python train.py --d_model=192 --n_kv_head=6 --norm="rmsnorm" --norm_eps=1e-06 --rope_fraction=1.0 --bias="none" --tie_embeddings=false --lr_head=0.0125 --grad_clip=0.5 --train_tokens=507300000
Each number is 128 + 24 x the weight over the matrix's rms, rounded and kept within 0 to 255. Layers, rows and columns count from 0.

# layer 10 MLP up, 512x192, rms 0.0507, rows 411-456, columns 48-95
[[126 125 121 114 156 117 103 111  81 149 123 153 123 160 140  96 103 152 132 133  84 136  86 130 161 136 138 159 136 105  97 138 127 157 127 141 126 144  90 157  98 113 131 150  93 132 142 131]
 [129 129  96  64 120 119 155 115 137  84 141 157 175 127 150 122 169  93  95 122 107 167 133 127 136 146 138 123 138 125 104 137 152 108 163 115 128 100 123 103 155 125 125 119 163  94 138 140]
 [128 115 122 117 158 152 121 141 120 112 148  83 104 103 130 127 142 147  91  80 145 170 108 144 148  96 146 163 150 123 128 129 128 119 118 144 105 167 114 149 144  98 154 138 139 157 132 160]
 [161 152 138 128 118 138 118 149  72 156  83 157 115 106 163 104 105 110 145 114 146  97 125  93 103 128  87 174 130 130 130 153  66 130 121 132 131 111 136 160 153 116 126 139 126 115 167  96]
 [126 123 173 133 174 156 126 140 144 137 161  98 109 172 115 142 113 163 133 154 113 127 153 101 111 119 148 155  99 156 128 101 130 169 122 122 155 145 135  95 163 109 147  99 142 120 150 121]
 [103 176 131 139  85 102 137 144 135 145 121 103 129 139 125 104 196 122 124 164 165 117 112 123 134 103 129 154 140 111 139 174 119 138 146 121 120  90 135 110 102  86 131 132 146  96 119 168]
 [ 63 139 135 131 181 119 154 129 119 116 159 107 155 116 119 133 107 146 132  88 136 120 134 128 142 146 119 163 145 127  91 135 132 144 133  81 139 114 124 151 111 157 158 171 156 126 180 151]
 [117 127 141 133 135 133 132  93 157 135 157 165 108 156 157 146 167  91 130  98 105  82 124 140 119 185 161 110 110 117 145 123  73 126 132 163 106 139 175 130 150 131 130  94 110 123 170 140]
 [115 160 134  97 112 125  87 100 121 139  95 171 153 113 155 123  92 168 132 130  85 143 133 125 123  86 139 134 131 139 140 136 176 118 123 131 156 133 117 155  91 128 133 124 154 110 182 106]
 [ 93 136 132 159  99 100 166 145 128 179 151 135 155 166 135 115  83 131 112 140 166 195 145  76 111 156 121 154 171 101 121 161 131 153 117 153 141 117 137  98 153 101 123 164 142 128 147 104]
 [155 118 178 119 129 154 126 171 102 184 146 170 131 150 125 117 113 136 139 135 115 137 114 133 123 141 119 124 116 143 116 154 113 185 146 158  87 141 161 129 165 144 130 152 165 125 141 135]
 [126 110 166 148 137 122 135 132 139 157 130 163 154 139  75 170 148 138 130 148 165 131  82 124 155 126 137 119 126 153 136 132 177  92 108  98 129 130 157 118 123 131 118 115 166 132 119  88]
 [119 100 132 105 137 122 139 119 150 170 133  98 129 122 179 112 143 110  70 166 108  62 148 136 101 119 111 143 128 122 118 115 115 140 105 136 103 138 130 138 163 103 127 147 132 126 128  86]
 [119 136 148 122 121 152 126 117 122 126 136 105  82  56 147 161 131 167 141 118 117 140 105 106 132  71 135 158 153 133 151 106 124 107  76 126 141 133 131 121 102 116 120 111 121 122 156 110]
 [133 104 108 129 100 141 130 125 102 115 127 112 143 147 108 113  97 116 149 138 133 165 123 114 163 132 110 111 144 114 132 141  84 130  97 179 154 157 114 161 140 111 108 125 185 128 148 117]
 [180 132 171 179 110 150 112 121 141 113 116 130 120 124 125 110 109  86 142 122 118 179 136  94 151 100 129 130 138 152 129  97 130  74 142 175 120 175 115 114 145  92 129 102 124 106 129 100]
 [129 146  86 118 116 141  84 117 124 148  88 120 114 119 107 108 152  78 122 128 142 103  99 156 123 109  78 149 114 120 111 101 135 149 127 161 158  78 128 143 145 143 158 118  92 120  82 153]
 [150 124 136 145 118 121 131 110 129 135 121 159 143 120 117 132 163 128 155 161 148 114  97 134 119 101 172 135 101 120 154  94 155 114 124 124 111 131 192 125 163 108 124  94 127 142 147 104]
 [161 141 103 133 140 107 138 135 146 143 120 129 154  81 107 118  98 162 169 135  99 151 124 144 141 157 110  97 162 114 112 162 143  98 113 101 162 146 100 141 113  84 106 124 107 131 131 137]
 [135 119 124 162 114 131 103 135 111 114 133 116 112 114  97 108  86 117 140 124 133 105 160 127 124 128 148 148 125 160 132 127 105 114  85 135 124 118 142 120  84 123 109 156 204 131 102 135]
 [130  89 130 150 117 144 136 109 123 125  89 153 164 142 131 113 149 141 112 142 135 124 144  99  62 147  87 155  99 148  66 142  98 114 112  79 124 139 150 154 152 130  93 111 135  88 162 118]
 [120 137 110 139 113 129 113 146 132 153 121 103  68 123 158 148 134 107 130 119 150 102 146 135 136 137  62  98 142 142 146 158 124 150 124 125  95 112 153  95 103 126 131 135 128 126 129 137]
 [137 114 154 116 109 119 139 118 124 155 111 125 171 148 127 114 114 126 145 139 145 101 155 131 100 152 151 137 132 170 135 120 132 149 157 134 139 151 138 149 113 138 127 125 161 118 144 136]
 [125 129 130 143 128 113 116 144  93 150 138 127 156 105 140 115  83 127 138 137 108 162 125 168 122  94 152 102 112 115 102 126 104 121 107 194 155 135  94 118 156 122 159 128 163 185 108 157]
 [115 150 130 119  95  86 114 168 191 133 111 150 142 160 118 145 126  93 171 115  91 123 140 132 137 140 115 110 120 106 120 152  87 141  97 152 139  90 144 143 150 107 109 145 135 149 153 116]
 [127  90 130 115 151  87 141 113 146 120 128 134  91 114 126 160 120 156  89 144  76  85 142 150 152 148 130  81 117 108  61  80 115 119 119 100 126 134 127 113 152 144  97  97 121  99 106 135]
 [136 126 137 168  90 178 145 165 127  86 105 108 121 108 112 134 153 188 133 118 176 176 160 126 110 109 192 143 118  92 137 134 123 145 129 157 115  97 169 142 128 102 145 153 143 125 113 118]
 [131 132  89 103 111 179 141 112 175 108 156 111 172  81 154 135 149  97 151 109 154 129  88 156 100 146 119 138 141 132 134 195 199 118 161 112  80  95 128 133 123 130 124 131 126 100 160  97]
 [180 138 140  75 112 141 127 163  81 141 114 109 146  96 125  90 102  83 102 135 145 104 152 112 117 129 167 145 129 147 134 105 124 118 126 124  78 117 150 122 111 123  98 155 149 135 130 135]
 [144  93  99 134 105 127 128 146 132 137 163 112 110 139 143 159 135 128 152 115 114 151 131  86  96 153 181 146  95  96 146  55 137 149  90 144 120 206 116 104 129 159 141 173 158 134 104 159]
 [127 108 125  92 126  93 158 158 147 153 153  82 115  94  99 130 145  90 156 142 108 161 139  90 126 201 138 124 141 105 142 132 150  67 143 127 125 125 153 138  71 156 128 111 108 118 160 124]
 [140 123 119 138 124 124  98 107 168 113 112 135 139 102 158 124 145 110 110  90 115 151 109  82 128 136 190 133 156 164 131 146 180 136 122 125 140 119  91 160 148  98  96 131  93  93 172 129]
 [157 129 123 151 149 105 142 102 116 134 168 139 127  91 159 164 151 150 156 122 151 108 141 118 129 134 144 169 101 123 138 120 120 140 167 106 139 131 165 105 117 155 107 156 149 108 134 124]
 [134 103 113 129 109  95 154 137 136 121 121 161 132 138 130 111  71  76 151 107 111  94  84 144 133  89 134 122 112 131 118  92 180 113 149  97 148 106 114 113 120 142 119 173 131 138 131 152]
 [106 127 133 167 115 103 123 116  93 148  88 122  83 136  93 138 115  82 124 105 129  75 143 167 125 188 127 133 152 145 137 100 121  84 145 136 181 148  99  90 154 160 127 117 165 140  91 149]
 [145 132 153 153 120 116 131 130 101  99  57 121 102 129 120 122 144 138 187 108 130 117 115 135 102 123 116 129 124 117 136 125 124  94 121 147 133  96 134 137 189 149 131 109 124 112 163 135]
 [ 99 148 117 117 129 111 130 100 135  97 101 156 126  78 174 119 141 120 119  98 112 192  83 193 152  94 142 141 172 139 132 119 107 144 104  85 159 108 117 130 151 141 110 131 137  69 107 125]
 [154 119 137 131 107  73 100 121 164 124 115 173 139 130  91 118 152 141 130 112  91 127 108 117 157 141 163 100 152 104 136 123  85 210 116 136 113 101 102  99 135 108 147 103 140 131 166 126]
 [144 124 125 108 118  61 101 138 118 110 104 163 117  85 128 102 116 116 160 144 190  95 136 114 121 123 146 120 103 167 135 133 209 113 117 137 122 140 151 153 118 100 116 147 115 163 134 136]
 [150 145 121 157 148 115 160 117 110  91  96 122 134  93 129 101 162 137 146  92 171 128 101 153 114 135 141 111 108 111 125 106  91 159 157 117 116 127  86 121 151 150 105 158 146 136 147 104]
 [100 152 141 123 100 157 149 146 113 126 122 155 115 109 144 123 159 134  89  88 115 148 178 137  70 115 105  70  96 110 114 145 179 134 192 147 155 106 171 127 177  81  99 142 133 106 141 167]
 [138 136  56 145 146 123 135 116  95 138 114 166 114  95 180 122 149 105 116 134 108  79 182  96 159 146 128 163 119 117 133 105 131 141 119 139 164 116 110 109 115 111 134 138 163  58 123 106]
 [118 121 155  99 150 177 159 137 152 118 152 127 136 123 134  92  98 115 143 137 121 134  99 106 157 129 153 153 151 124 109 130 160 169 118 132 109 133 127  99  98 123 105 160 120 121 111 152]
 [113 140 133 119 164 138 130 164 130 112 154 127 110 106 134  89 114 162 126 109 124  89 116  98 119 156 122 130 125 140  93 143 160 112  84 103 141 127 129 146 149 116 116 144  97 145 141 133]
 [122 103 137 121 193 139 138 163 131 150 128 151 157 113  95 168 168 131 104 149 111 155 158 105 148 165 134 153 145 133 118 114 135 129 148 105 101 145 170 100 109 129 150 165 112  88 156 143]
 [130 127  94  97 159  95 130 102  89 122 106 150 135 141 115 137 142 102 162 111 130 151 109 154  91 131 107 150 128 146 137  96 158 132 108 138 105 122 106 138 139 106 170 139  93 170 188 145]]
# layer 10 MLP down (transposed), 512x192, rms 0.0489, rows 411-456, columns 48-95
[[ 83  88 148 123 161 153  84 130 110 116  85 159 121 151 105 154 131 113 144 117 126  95 163 130 159 115 127 158 140 133 121 143 154 104 205 138 152 117 157 163 135 148 121  90 169 107 118 129]
 [137  55 166 119 113 156 156  56 118 129 114 139 123  98 159 142 113 105 142 103 135 158 136 100 122 142 147  72 123 136 121 131 149 123 153 154 144 130 122 136 147 125 120 152 131 170 141 104]
 [150  94 101 126 119 153 123 123 126 132 150 145 128 136 116 142 120  74 108 120 116  98 112 105 118 146 113 136 142 114 110 125 107 131 100 108 175 144  85 119 127 129 136 104 154 108 117 115]
 [126 181  81 154 154 112 129 115 187  94 112  96 105 115  83  97 148 150 149  91 122 146 126 136 131 156 128 124  98 157  94 109  96  93 181 104 145 105 106 115 122 113 124 106  87  82 138 134]
 [141 166 152 155 135 141 164 116 146 143 167 148 140 130 139 191 149 109 129 148 167 147 120  99 131 135 134 112 119 157 127 132 101 140 143 146 115  66 136 131 140 110 108 132 113 129 105 161]
 [126 123  83 140 137 139 106 108 131 131 116 153 115 133 123 117 110 136  88 132 131 100 110 120 150 138 118 145 158 173 102  78 103 133 147 108 152 122  88 147 138 168 189 144 113 145 110 135]
 [161  81  97 115 111 110 129 134 132 117 117 124  72 128 128 130  99 131 106 139  95  95 129 158 103 102 111 153 123 122 132 125 128 135 127 135  70 144 141 138 125 150 125 116 124 167 100 177]
 [140 165  84  83 129 137 155 129 161 124 133 119 156 136 165  94 134 107 107 102 117 136 118 150 138 150  83 150 120  83 145 117 116 170 157 157 144 136 141 109 137  88 152  91 163 118 100 122]
 [149 174 152 126 126 139 129 116 111 114  87  67 111 111 137 166  84 126 141 112 128  97 133 135 132 108 113 139  98 138 154 145  68  59 130 111 128 116  77 140  91 133 129 101  80 129 136 170]
 [119 165 133 134 121 136  90 154 160 117  87 123 128 131 145 136 108 106 130 144 191  90 144 100 103 148 166 131 138 159 126  96 130 106 135 116 125 155 133 123 147 131 118 118 144 116 122 127]
 [164 125 104 139 129 128 131 137 158 107 112 111 148 125 127 132  85 121 118  98 138 159 109 110 127  98 139 122 170 103  91 138 122 142  92 111 131  86  86 111 118 136 130 140 127 155 113 151]
 [162 150  88 103  97 107 109 129 147 114 102 121 129 102 186 116 161 131 129 118 134 154 153 147  85 128  81 134  96 141 115 111 131 169 142 149 139 161 143 137 115 154 151 142 129 116 126 138]
 [ 99 168 128 129 142 153 124 159  92 133 121 165 145 142 126 129 130 155 142 111 142 144 146  95  95 143 133 148 121 135 115 130 103 188  92  93 117 140  99 140 107 137 120 130 105 164 130 116]
 [110 162 128 147 119 174 137 112 144 130 165 158 176 116 145 102 113 114 117 137 124 112  88 128 153 111 157 136 131 152 114 140 133 113 140 113 148 124 156 114 167  94 131 144 131 155  94 162]
 [128  97 150 158 160 117 153  99 144 121 129 141 146 100 119 113 140 123 135 147 120 129 131 149  97  98 132 144 133 151 136 141 150 104 128 129 122 109 130 125 172 113 142  98 105 147 111 118]
 [108 157 141 123 169 123 111 112 108 144 132 132 176 152 145 121 116 146 102 113 130  91 109 161 103 138 144 125 132 129 124 129 152 131 100 116  87 148 156 181  90 174 113 138 109 131 157 118]
 [133 144 102 138 144  96  88 105 134 126 153 119 110 167 129 115 119 139 197 152 145 107 131 124 111 151 158 166 176 155 130 141 162 161 109 167  93 170 138  99 116 113 156 131 107 142 111 108]
 [171 115 132 139 115 149 111 137 108 148 141 101 130 142 147 133 124 115  97 149  74 116 126 156  84 172 125 156 143 160 177 144 105 134 128 137 127  99 156 141 156 157 138 134 111 114 131 102]
 [123 166 143 146 120 124 144 112 107 136 154 169 145 116 138 120 110 146 167 153 135 129 123 149 158 150 118 100 171 120 168 122 136  80 142 115 106  94 114 156 148 164  96 114 176 157 159 135]
 [105 150 107 142 121 140 105 142  73 103  95 111 151 106  90 119 135 129  81 133 112 125 141  97 112 119 127 131 116 114 132 112 165  92 136 117 102 123 135 118 156 142 114 106 103 149 107 109]
 [128 146  95 128 167 112  98 136 159  94  76 170 133 119 101 119 129 121 151 136 125 141 153 122 148 155 114 171 153 118 145 145 132 113 148 126 130 151 121 124 119  86  98  97 131 143 122 117]
 [164 131 118 160 113 105 140 139 102 144 130 115  78 128 153 111 113 125 148 137 122 135 134 121 125 142 105 136 129 138 101  61 130 153 133 122 145 119  96 146 162 123 136 131 153 177 157 120]
 [120  54 135 129 136  99 131  94 141 107 111 154 113  59 111 114 152 128 107 147 103 155 112 104 135 106 123 165 166 136 140 131 115 127 142 129 128 101 123 131 174 130 143 125 103 149 136  85]
 [108  75 125 135 142 153 123 113 162 145 164 119 124 118 121 131 128 138 110 155 142  70 128 124  93 167 104 140 118 138 137 159 121 115 133 172 134 125 127 140 119 126 145 134  97 157 140 138]
 [129  93 115 110 122  88 112 149 127 155 160 124 149 107 134 147 125 136 125 112 138 146  96  97 154 132 127 128 150 173 152 109 136 118 135 131 129 145  98 109 135  81 162 105 138 103 126 153]
 [137 154 134 112 142 135  88 128 186 161 153  89 173 116  69 105  67 133 128 139 192  98 161 176  95 126 138 104 151  99 179 151 158 150 128 115 157 114 155 138  92 130 130 130 160 157 122 152]
 [ 98 130 144 163 116 140 156 168  87 129 112 125 101 150 168 109 115 133 122 110 132 181 184 134 122 126 115 140 121 120 173 147 160 120 101 124 142 148 146 166 115 106 160 139 104 118 167  82]
 [135  92 137 136 124 106 152 124 129 181 109 123 144 137 116 134  93  87 140 127 111 128 116 101 135 170 115 126 123 140 135 117 123 149 142 136 133 106 132 104 178 122 136 100 152 134 144 128]
 [133 108 124 137 142 105  97 145 135 118  76 168  85 141 106  95 110  79 140  83 125 101  98  88 157 122  95 143 114 169  82 129 172 155 104 128 116  84 181 174 157 117 133 170 145  91 134 138]
 [136  78 102 160 141 120 116 120 138 150 139 102 141 121 125 147 115 119 127  83 151 151  61 114 139 147 117 136 111 168 115 159 145  58 105 127 120 144 138 160 122 115 138 116 141 159 112 143]
 [143 113 125  78 102 186 118 142 134 126 147 162 125 113  84 129 105 129 149 120 137 193  98 121 128  97 172 124 116 144 114 140 117 125 103 121 107 146  98 126 149  95 124 133 120 119 138 108]
 [100 123 110 107 144 144 152 143 109 121 123 122 120 143 164  93 186 137 125 172 154 106 128 167  90 141  92 126 125  91 157  99  93 156 137 158 120  99 115 106 175 111 102 104 147 128 103 126]
 [124 134  90 100 137 135 133 138 151 118 127 131 138 144 130 112 117  83 114 109 138 142 134 119  96 155 129 107 111  70 140 176 121 169 124 105 140 144 157 116 100  85 125 156 124 111 142 114]
 [102 207 155 153 136 177 148 153  99 163 120 118 108  78 114 127 172 139 158  90 111 109  97 148 120 143  94 124 140 156 110 116 112 120 141 133  96 164 132 128 174 159 144  93 144 113 142  98]
 [149 114 133 130 138 122 126 153 153 117 130 163 117 127 147 181  97 119 107  76 137  83 133 108 112 129 122 149 145 130 176 141 128 197  82 137 153 101 135 150 129 149 136  80 106  99 137 126]
 [ 95 183 186 157 157 130 175 160  94 147 130 150  86  86 177  77 123  91 113 139 143 155 157 131 115 129 143 152 134 127  92 150 153 131 108 128 140 169 146 137  84 124 109 144 105 116 109  90]
 [154 135 137 125  48 159 101 139 113 172 146 148 126 136 112 135  92 112  97 134  99  77 119 163 138 129  85 135  92 167 164 137  78 142  94 161 144 132 151 128 142 111 104 149 135 112 126 160]
 [105 146 130 136 100 115  99 141 168 170 105  45 136 110 106 129 149 123 135 141 118 124 143 152 134 148 106 133 116 122 125  85 114  67 132 142 127 144 131 146 107  83 148 134 110 104 107 131]
 [128 187 174 150 138 166 128 177 118 107 102  99 161 125 144 117 133 111 132 146 105  84 136 137 125 103 107 114  96 154 120 127 143 158 117 133 150 108 114 159 113 179 188 126 119 126 160 132]
 [123  73 132 134 147 111 147 113 103 112 107 129 137 123 141 171 100 119 131 158 127 155 109 114 164 101 162  76 170 102 115 123 108 135 164 152 123 101 173 139 124 142 135  94 111 106 119 112]
 [152 112 110 149 151 110 113 112 116 146 122 145 160 120 109 138  88 128 145 144 141 111 139  79 118 133 139 135 107 125 145 127 126 118 144 136 123  91 151 132 118 124 120 118 162  93 134 107]
 [113  33 132 136 144  95 152 100 162 164 129 145 107 127 164 129 127 121 160 119 124  99 129 107 138 131 136 128 132 129 113 151 169 109 115 144 119 117 123 104 142 120 122 116 133 182 168 146]
 [130 171 128 152 120 124  93 153 146 152  91 100 153 128 106 142  97 124 127 118 108 113 141 102 153 135 127 129 113 134 139 124 116 137  93 124 144 135 110 135 122 119 132 126 112 112 123  98]
 [180  47 156 178 136 115  96 117 127 142 112 135 125 148 111 176 154  94 140 132 118 161 124 140 154 123 121 117 168 101 131 151 140 116 136 149 129 140 147 112 113 106 152  99 154 116 141 152]
 [146 126 134  74 175  97 151 112 118 162 124  96 150 111 114 108 125 139 146 164 139 169 102 120 126 122  87 163 134 119 142 141 142 146 109 187 110 176 136 101 104 116 150 118 162 117 134 123]
 [100  11 157 139  96 130 125  89 155 130 114 124  74 112 125 121 136 125 135  87  95 108 119 123 146 108 114 116 129 123 133 160 139 143 112 130 109 125 130 171 111 126 123  88 129 110 135 103]]
# layer 10 MLP gate, 512x192, rms 0.0511, rows 412-457, columns 48-95
[[110 131 143 121 153 156 149 127 137 144  99 124  92 119 137 117 142 128 139 100  54 124 110 132 155 146 124 139 139 121 125 103 159 152 120  51 152 125 146 121 156 137 168 100  66 121 135  53]
 [143 132 125  97 153 156 134 122  98 151 150 140 127 101  85 150 110 108 148 134  97 136 128 122 127 166 145  69 124 141 105 129 106 131  89 113 130 148 112 152 132 134 101 100  97 124 111  86]
 [115 104 117 111 136 153 140 131 133 130 190 145 123 123 147 100 173 112  79 118 146 146 118 137 133 109 131 141 115  97 139 139 103 144 122 113 108 130 125 136 154 112 112 139 118 177 122 111]
 [151 137 146 149 110 128 161 146 185 134 144 144 116 149 147 150 141 175 142 132 141 142 153  90 117  99 158 143  98  99 103 139 151 100 122 147 129  98 126 138 103 149 157 131 167 163 111 171]
 [116 131 139 131 100 148 164 123 148 133 120 175 105 133 133 100 137 135 156 112 121 151 127 112 122 151 128 137 120  97 155 203 125 151 119 136 160  89 127 137 130  89 124 110 134 138 127 120]
 [113 149 117 154 158 100 151 124  75 101 107 146 120 102 145 114 116 119 116 106 123 142  69 135 119 147 133 146 109 134 179 116 107 112 153  92  76 142 135 147 105 116 130 128 128 158 159 142]
 [134 113 139 136  99 126 164 129 116 150 141 132 129 136 117  96 104 130 121 146 129 146 136 143 137 116  95 113  95 114 123 151 125 141 116  71 139 152 154 132 136 154 132 131 132 143 142 115]
 [139 136 138 174 115 140 128 105 144 147  86 163  86  98 149 108 135 113 111 125 132 153 153 131 127 119 129 123  82 112 118 113 160 154 151 128 144  99 132 165 110  87 110 144 139 210 128  86]
 [ 83 150 120 135 105 150 130 120 159 113 141 106 145 128  98  92 133 165 111  92 121 105 119 110 111 133 174 130 192 102 100 114 140 159 144 104 136 131 123  70 149 130 115 142  98 135 154 105]
 [122 115 137 111 163  55 200 148 168 142 148 100 152 159 115 141 128  84 133  99 134 175  81 132 165 127 152 128  95 146 108 116 126 148 155 161 121 107 135 131 129 113 151 117 128 172 125 120]
 [107 116 135 131  97 164 106 140 131 134 151  91 137 104 133 124 134  84 126 118 135 116 125 152  96 126  86 138  84 133 153 106 139 185 144 153 109 164 152 167 121 130  97 115 137 139 131  97]
 [107 138 126 132 169 107 153 163 137 147 146 152 125  99 117  76 122 146 116  87 172 154 153 157  97 110  97 141 111 114 122 145 134 148  92 128 133 213 124 104 151 149 142 165 104 147 163 115]
 [113  95 110 126 140 117 126 121  81 124  89 130  70 116  85 116 127 187 124 149 143 135 114 115 111 120 105 146 140  93 134 126 125 106 120 104 144 136 145 122 117  96 133 126  91 126 117 116]
 [106 137 159 111 124 120 113 133 138 153 110 118 129 142 131 122 151 108 119 121 110 108 106 156 188 134  89 110 127 117  92 150 142  85 147 170 155 141 160 121 115 154 132 135 123 136 129 140]
 [ 98 134 133 137  51 126 131 109  98 117 127 205 151 113  76 145 112 157  77 122  99 140 102 105 144 139 102 123 127 114 113 122 141 121 161  92 144 112 145 149  73 122  66 184 101 151 139 128]
 [182 128 141 102 146 141 141 154 143  82 138 125 150 118 150 130 129 123 104 125 141 118 101  92 168 113 127 170 158 137  92 110 129 122 135 136 130 131 120 110 118 104 115 145 107  81 139 110]
 [135 124 128 119 129 136 130 162 144 109  94 171 114  95 140 139 132  94 138 110 143 142 128 148 141 118 142 119 131 153 122  70  74 119 134 120 144 144 141  74 110 133 115 120 208 109 131 155]
 [122 103  82 116 119  94 148 109 143 148  83 141 125 152 152 136 110 103 176 128 136 133 111 172 114 132 159 106 155 166 145 158 108 128 155 122 127  91 130 111 120 149 137 109 157 114 143 153]
 [152 130 131  91 104 156 143  92  95 130 178 118  78 128  80 113 162  85 132 108 140 128 103 160 140 113 106 137 113 135 136  92 141  95 157 151 108 121 161 105 126 154 163  79 108 117 186 114]
 [137 129 127 129 128 106 108 118 117 103 109 122 126 133 120 132 144  86 113  81 139  94 117 113  81 153  95 168 102 179 101 155 150 148 149 105 103 142 122 124 158 114 209 107 138 120 108 118]
 [125 157 152 165  97 130 109 122 141 124 119  77 127  98 100 145 141 140 132 165 132 167 103 136  99 122 133 133 131 139 101 113 126 166 148 102 128 107  88 144 159 175  98  90  91 101 187 141]
 [103 131 127  54 152 127 104 127 144 119 129 148 153 118 152  70 104 131 110 152 167 158 152 131 106 150 102 142 133 103 140 151 142 149 140 142  73 148 135 154 127 161 143 162 102 114 108 117]
 [138 147 106 103 138 157 140 153 178  88 105 124 108 139 105 108 118 143 126  87 128 119 126 124 131 116 105 115 121 110 130  96 159 174 153  55  96 144 127 149 113 134 126 134 127 128 124  68]
 [124 119 137 122 136  76  98 147 140 145  90  96 119  97 123 114 161 129 157  75 144 125  96 176 136 104 143  87 130 110 144 148  96  96 169 121 129 117 142 183 114 114 149 152 150 124  44 106]
 [123 130 147 142 144  86 104 108 167 105 125  95 162 166 135 127  89 103 104 137 172 129 132 105 138 113 146 165 149 160  88 117 110 132  96 107 124 142 154 103 137  96  86 142 195  95  93 120]
 [156 126 137  92  72 120 133 103 135 152 142  66 140 127  76 108 183 109  84 129 130 151 107 110 132 171 123 114 112 104  97 143 142 119 164 109 160 149 151 157 137  83 147 130 169 140 107 128]
 [131 129 137 123  91  85 178 100 153 132 127 155 137 142 124 151 150 117 107 138  80 141 114 141 138 125 134 129 121  95 115 128 100 158 146 127 154 120 109 147 135 107 129 136 132 121 107 151]
 [100  72 147 123 130 152 141 128 158  88 111 129 163 138  95 118 122 150 134 157 115 131 159 103 136 129 112 158 133 185 120 167 146 173  98 156 122 114 121 120 169 105 103  94 112 113 104  95]
 [119 147 109 147 157 146 149 146 137 114 122 154 146 110 128 131  98 140  93 154 111 135 104 154 139  92 166 128 164 175 133 116 136 138 158 117 112  92  95  76 131 125  93  90 136 130 121 124]
 [155 147 181 169 124 141 167 129 126 119 128 114 118  98 128 113 139 113  51 176 123 120 152 144 104 147 140 119 147 101 123  90 127 107 128 112 170 125 150 160 144 117 118 133 143 118 138 131]
 [144 159 110 131 151 121 135 115  85 112 125 145  85 122 109 109 171  96 144 119 151 126 110 102 135 163 153 109  96 128 143 118 108 151 159 155 140 147 152 160 194 136 133 124 106 156 136  88]
 [141 169 122 135 112 114 114 150 152 131  86 108 149 149 168 138 110 109 111 116 124 157 106 166 145 117 105 125 113 135 111 137 158  81 105 105 124  97  97 127 122 111 146 142 152 135 126 143]
 [168 120 136 121 129 131 160 113 118 129 168 177 146 159 162 146 131 129 133 129 112  71 165 156 151 122 171 113 104 102 176 169 140 126  83 126 126 130 106 126 124 150 128 170  88 120  98 132]
 [101 147 136 157 120 100 145 116 113 119 150 132 145 166 120 138 130 128 107 144 126  99 125 163  99 122  98 137 120 121 161 161 109 132 158 163 128 109 148 133 124 141 119  73 112 107 110 130]
 [134 112 122 111 147  89 135 134 169 119 132 127 159 128 128  82 135 138 118  98 107 108 159 138 122  99 131 136 144 119 111 112 124  83 112 134 148 115 133 163 166  77 130  76 162 146 126 147]
 [116 124 133 107 134 142 151 150 140 165 110 142 159 126  75 132 161 130 108 155 147 132 147 106 131 117 146 114 147 150 105  98 170 134 148 115 118 140  96 111 128 119  76 133 125 110 119 128]
 [133 132 168 128 152 114 109 197 157 143 132 152 111 127  80 113 147 141 105 123 160 162 123 116 132 151 113 142 125 112 175 141 121 123 181 118 130  76 151 106 142  72 137 133  95 132  97 115]
 [ 96 133 158 152 149  88 116  68 100 157 138 140 142 136 130 125  90  87 109 140 161 110 159 130 167 164 143 125 127  93  84 119 116 133 148 134 121 133 162 177 132 148 141 113 129 145 121 154]
 [135 111  97 135 144  78 138 170 140 137 135 160  99 185 159 139 105 119 136 165  85 127  82 155 109 113 157 105 121  97 180 156 138 166  90 149 114 159 169 149  65  94 131 122 109 146 138 107]
 [129 112 125 139 135  83 170 107 171 127 159 115 104 151 124 129 139  79 160 126 144 138  90 124 106 146 144 138 122 125 145 161 104 162 117 109 118 179 143 142 169 125 128 147 141 149 134 139]
 [112 107 176 128 113 122 135 141 136 105  96 158 134 101 108 162 110 137  77  79 113 135 110 138  94 121  99 126 123 125 157 129 146 145 123 155 142 130 130 183 164 144 139 111 130 142 100 162]
 [114  86 141  88 132  93 142 130 146 108 112 114 105 140 146 161 159  74 140  93 140 136 116 137 162  89 134 107 140 141 119 138 146 116 176 141 140  64 140 142 158 117 113  92  99 158 159 158]
 [167  99 189 194  95 140 110 128 126 137 122 109  94 153 118 113 118 131 139 136 142  99 171 125  86 131 130 137 160 108 114 155 140 112 150 140 118 102 143 103 123 114 178 149 136 164 113 145]
 [158 120 111 131 105 128 129 138 120 136 119 147 178 138 114  89 135  93 130 119 119 151 105 139 137 163  91 110 121 125 118  87 136 111 145 163 137 136 131 147 118 158 101 116 108 164 158 157]
 [133 112 164 182 119 128 111 117 136 112 112 118 113 132 160 105 106 103 156 130 109 131 104 118 131  98 151 154 169 132 125  89 146 127 142 107 127  93  97 159 122 144 164 113 123 136 109 138]
 [116 113 127 148 111 120 146 107 155  71 137 131 124 196 132 146 153 131 110 128 154 101 131  81 116  99 154  97 128 134 130 169  98 121 102 116 178 139 121 112  98 136 123  91 113 116 108 141]]